python train.py --n_layer=8 --parallel_block=false --beta1=0.93 --lr_head=0.00502 --warmup_steps=0 --schedule="wsd"
Each number is 128 + 24 x the weight over the matrix's rms, rounded and kept within 0 to 255. Layers, rows and columns count from 0. Numbers have three digits each.

# layer 5 MLP up, 384x256, rms 0.183, rows 260-267, columns 128-255
093135143142164101123133091136152117144147131149093160121161078133124172103116121123126126142135138100068124147157120127138097115134127087120105157148120124149124067091126106149092125125107143101161130128151126119119104142142139134174129109087162152161148095132112123091119139124112154132094099102110199086165092121154102068130108143153096164128054156106160186130107114133158124161130
089144118128192129157172115128101106123135130100099106169125143131126126126116171195139130122096137143139129100093145058122133170106110126116082153171104147131132144093184103129124122135176150110112096104149128162108123091162115092129114082174104129127108129164190079127105143116144138140169112182161118094133172141100130167114113096128090107088151102145155130115149143150111129135131
114144081130152141163140107093117128119117082152128149096146190070103140097177156117134138124146122133144126203129115115097126111144145115100121100111108089128113134115128109154103159126137169118150173146077143126126116140155103118133121134131096117164146163153142111135134139144122118142160173112103138106088114149181141112118120128110166140145179129122139105173127110136104120126134
108143108105162129127169105112117098149146126111115150116090106105095125101088133148138136152122147142127151128130125128134141159120118151114109140117102136131112164125093129130127111123155129151167143118097119148102146093116139117144134086088150117160149120141134107113150112083123148133072138103158175165110143167143116158118118113080146137115150113118151159101132122114122122094053
125111135124086089114098133089159152114110137141157121067120126097160132171112135120107097121131118066136160159140134154094113116118146088118145152088130127127134134111154154143139105114136148136121132143173109149142105099114154157090118071103106129129180123093099143074125117127095186148095109102166126124099128169129132112196062109092161147128157137120106092129132135109166103145108
151123073144145120122121132165138124123162082091087170127132074111133137137116115086094113102132086135157099145153173148122085130104131113087074089088171120135135104125105115153121132135151165110107141182119138107142117100154083141118137168119073095156116152142146107120103144117128114119120101141108086150174128132122147170164122135141112141084086160142150122129109104113139085118107
101145135109121091140139139161124096134139073145149170118116135149147152141120110094103093142100122128133182131153110141129169095106115146133147138164113124115090132121102092108126127147099104112141086134123152130123131150093120121146098116130136122140139128135155115123142134116161135106147100102102099155127135133139117102146131111116138082082152141141117100127136153109130121140142
094154153117108140133123169155126140134124145127147126165158141161131168082131156153104148173116159115093092120134101090096143107093122116131182146157118167106186133130155135133173149120133110102135097141148171141117140134153133124121099173112120107151165099129131134112131206074140089091113134095160160163120152154128099112131146113157127143133124135116121093107130162103118097100102
# layer 5 MLP down (transposed), 384x256, rms 0.224, rows 260-266, columns 128-255
121116128154149108125154151075174155127085087104084160123151148141119112110113140158154114103139116147136134138102116137119149123123118101123149140128121176142133105158084128128076102119152163127083125137129150117123121100179136113142142111102189128113119151151119145146158163121145134120159108137112171112136098169148111107150111149124114145164112138138137140132081114127139144139134
108135141153113138123178128105142138145118090119094159116096188094119140025129113132112127122119140128106119139187164118108138101094110115081151146103111140125160124151133097093103129167169132158099127105098098163120099148104098127078095117160140117098088119157158125170138104131126134118151130174076152147115134098081089134094148089126138134136120137130153115095155104136149131158112
126134083122133166128118170140132104131091094128123128136148117150130113136119170141093139144142145132153121081173109143145148142150116114139197182159152154156162138096130098114167158081142135124102104138212153145118158132150112118124080116139144146111126123147122128156139106139145141152203110088148104132113120163091138111116166120156119116099117150127127133136089118073104142125170
093133111127144123108102151133102139074139143116140099163137126106121134135115120106137174165100130100096160149116092126072138199160106113140160147090127130118133131136131155127101186138129113123131102114153110058139160131122143107135115143087161135134108147094113152116140100114132141130121152125176099153097139111103135132116163138123106126164132143148113106118144147134136122120115
174119082143143133130100095127159157150100098084131150116113139070154146175136077127091149123136086156119151092108117118134105100143097071135121120161121097142100127155129093145095129136086121121147126141138143135066112115098135134120141149138115127146156136112124116099139096115152104164159140145144119177170139135129145133152144107125137120166137108162147127144088150111081128054122
120080134096135080141075100151132105132115123141138156131152126095112151195093163091132163114130088167117099113150110153123070142100094117147130135137139092122145135111120164177151142148125137119132117148111130093164141139089124093193118119121118128158106156147161124115132116142142148112098108081148098105141126181137168135151132146145142128139098112136138137102124130093143090130195
094102102112153123092142132148127155163120128120130143116108114150137106102138137131116172124172154169136103126168147155145151146119101097121132158093159183144105107125105138130117124139115094090167059124157094153117183089138153091119142129152143124111141139139145150103118115119121123127137116147134119176131082139157132138144115115099126167120112095096141150134118101125120149119140
# layer 5 MLP gate, 384x256, rms 0.173, rows 261-267, columns 128-255
083146153134106166101115116139154141166123112110197170126112157092129100147126188137110153116139096056087106129154113147085153106146141118121192136119114089057124129178124138101102145137152118121142193085103111128119097152135109174100130119096119128093096162106137137098174074155145108124119160121121088155141138152132104111118157116109118139121140144156135110120136127160173101124075
148126130103127088144091151115083129122161124110114187115153165156132136109089122104160142107154127123170143066123177094148123105136097138128164120137123096136149146133139148110122162131086121099157117093122097118103143104121123104085134109122110156122168123133141147128172129087145129182121100157136133095097137116162099117144155087152130086096143122122110088130111171122154105154174
160131115121161139116074116127125144122097144122149121194099126171128119154133101145172117098163148148144162132139179096149073133149140111133088131136135104132137106145124115101162149160147154109095152144111157161135148125113164107115109145131075124118129104129127141111097137136106113118133149153119100133128110120129151124130107114119132153090102139124118177127120122120164163090143
133176078139143133133142134159124095117100127108133152116097102139081144117104124132152116126129128128105144116124119117119174150142126089131128116184091084144119102133184155105099147108160116135131163106114132068147089096174154107135121141098105109119157156133146166121115116098152102117122136173142150152132130113114129100095155132137111092133125098118151128163078095106133127121163
130121140107098101106103129089138114072121164100115126119133137114134130130177118140111102123174126124110119137084156155102123158110184106155143142127109116127144102134138124115146127130131135149154138088096149129130104152157179117131137116147099073126153143132154118152083145144129162155164143145128132138084135174142109122117118092124149130154117166128143150134086135140139144151156
150156125156129159105101150151142129127114137132122141167113164145142111174138157113147121119144097163130146124108163136110110145118134098113098120124158123130148121125087129176122096150098145133132128132115116139063125117117102105143163140151126136123134146153123111117123140096116134170146081143084139128160138129143133140104122107144140140137120096119118111102139146110148106131110
137161083198122089128142132146143109077141166127105153115102164139161107164130142123105129150133140113174158164092058120151104128139167123132146113155133118144148106158102111124126131139113123144082115159141112129137151109121139143143142105129107088100156138135163122149081122120114109100113102131151133113172146150139102149104118101125133115146115066126125100130181141112136177169116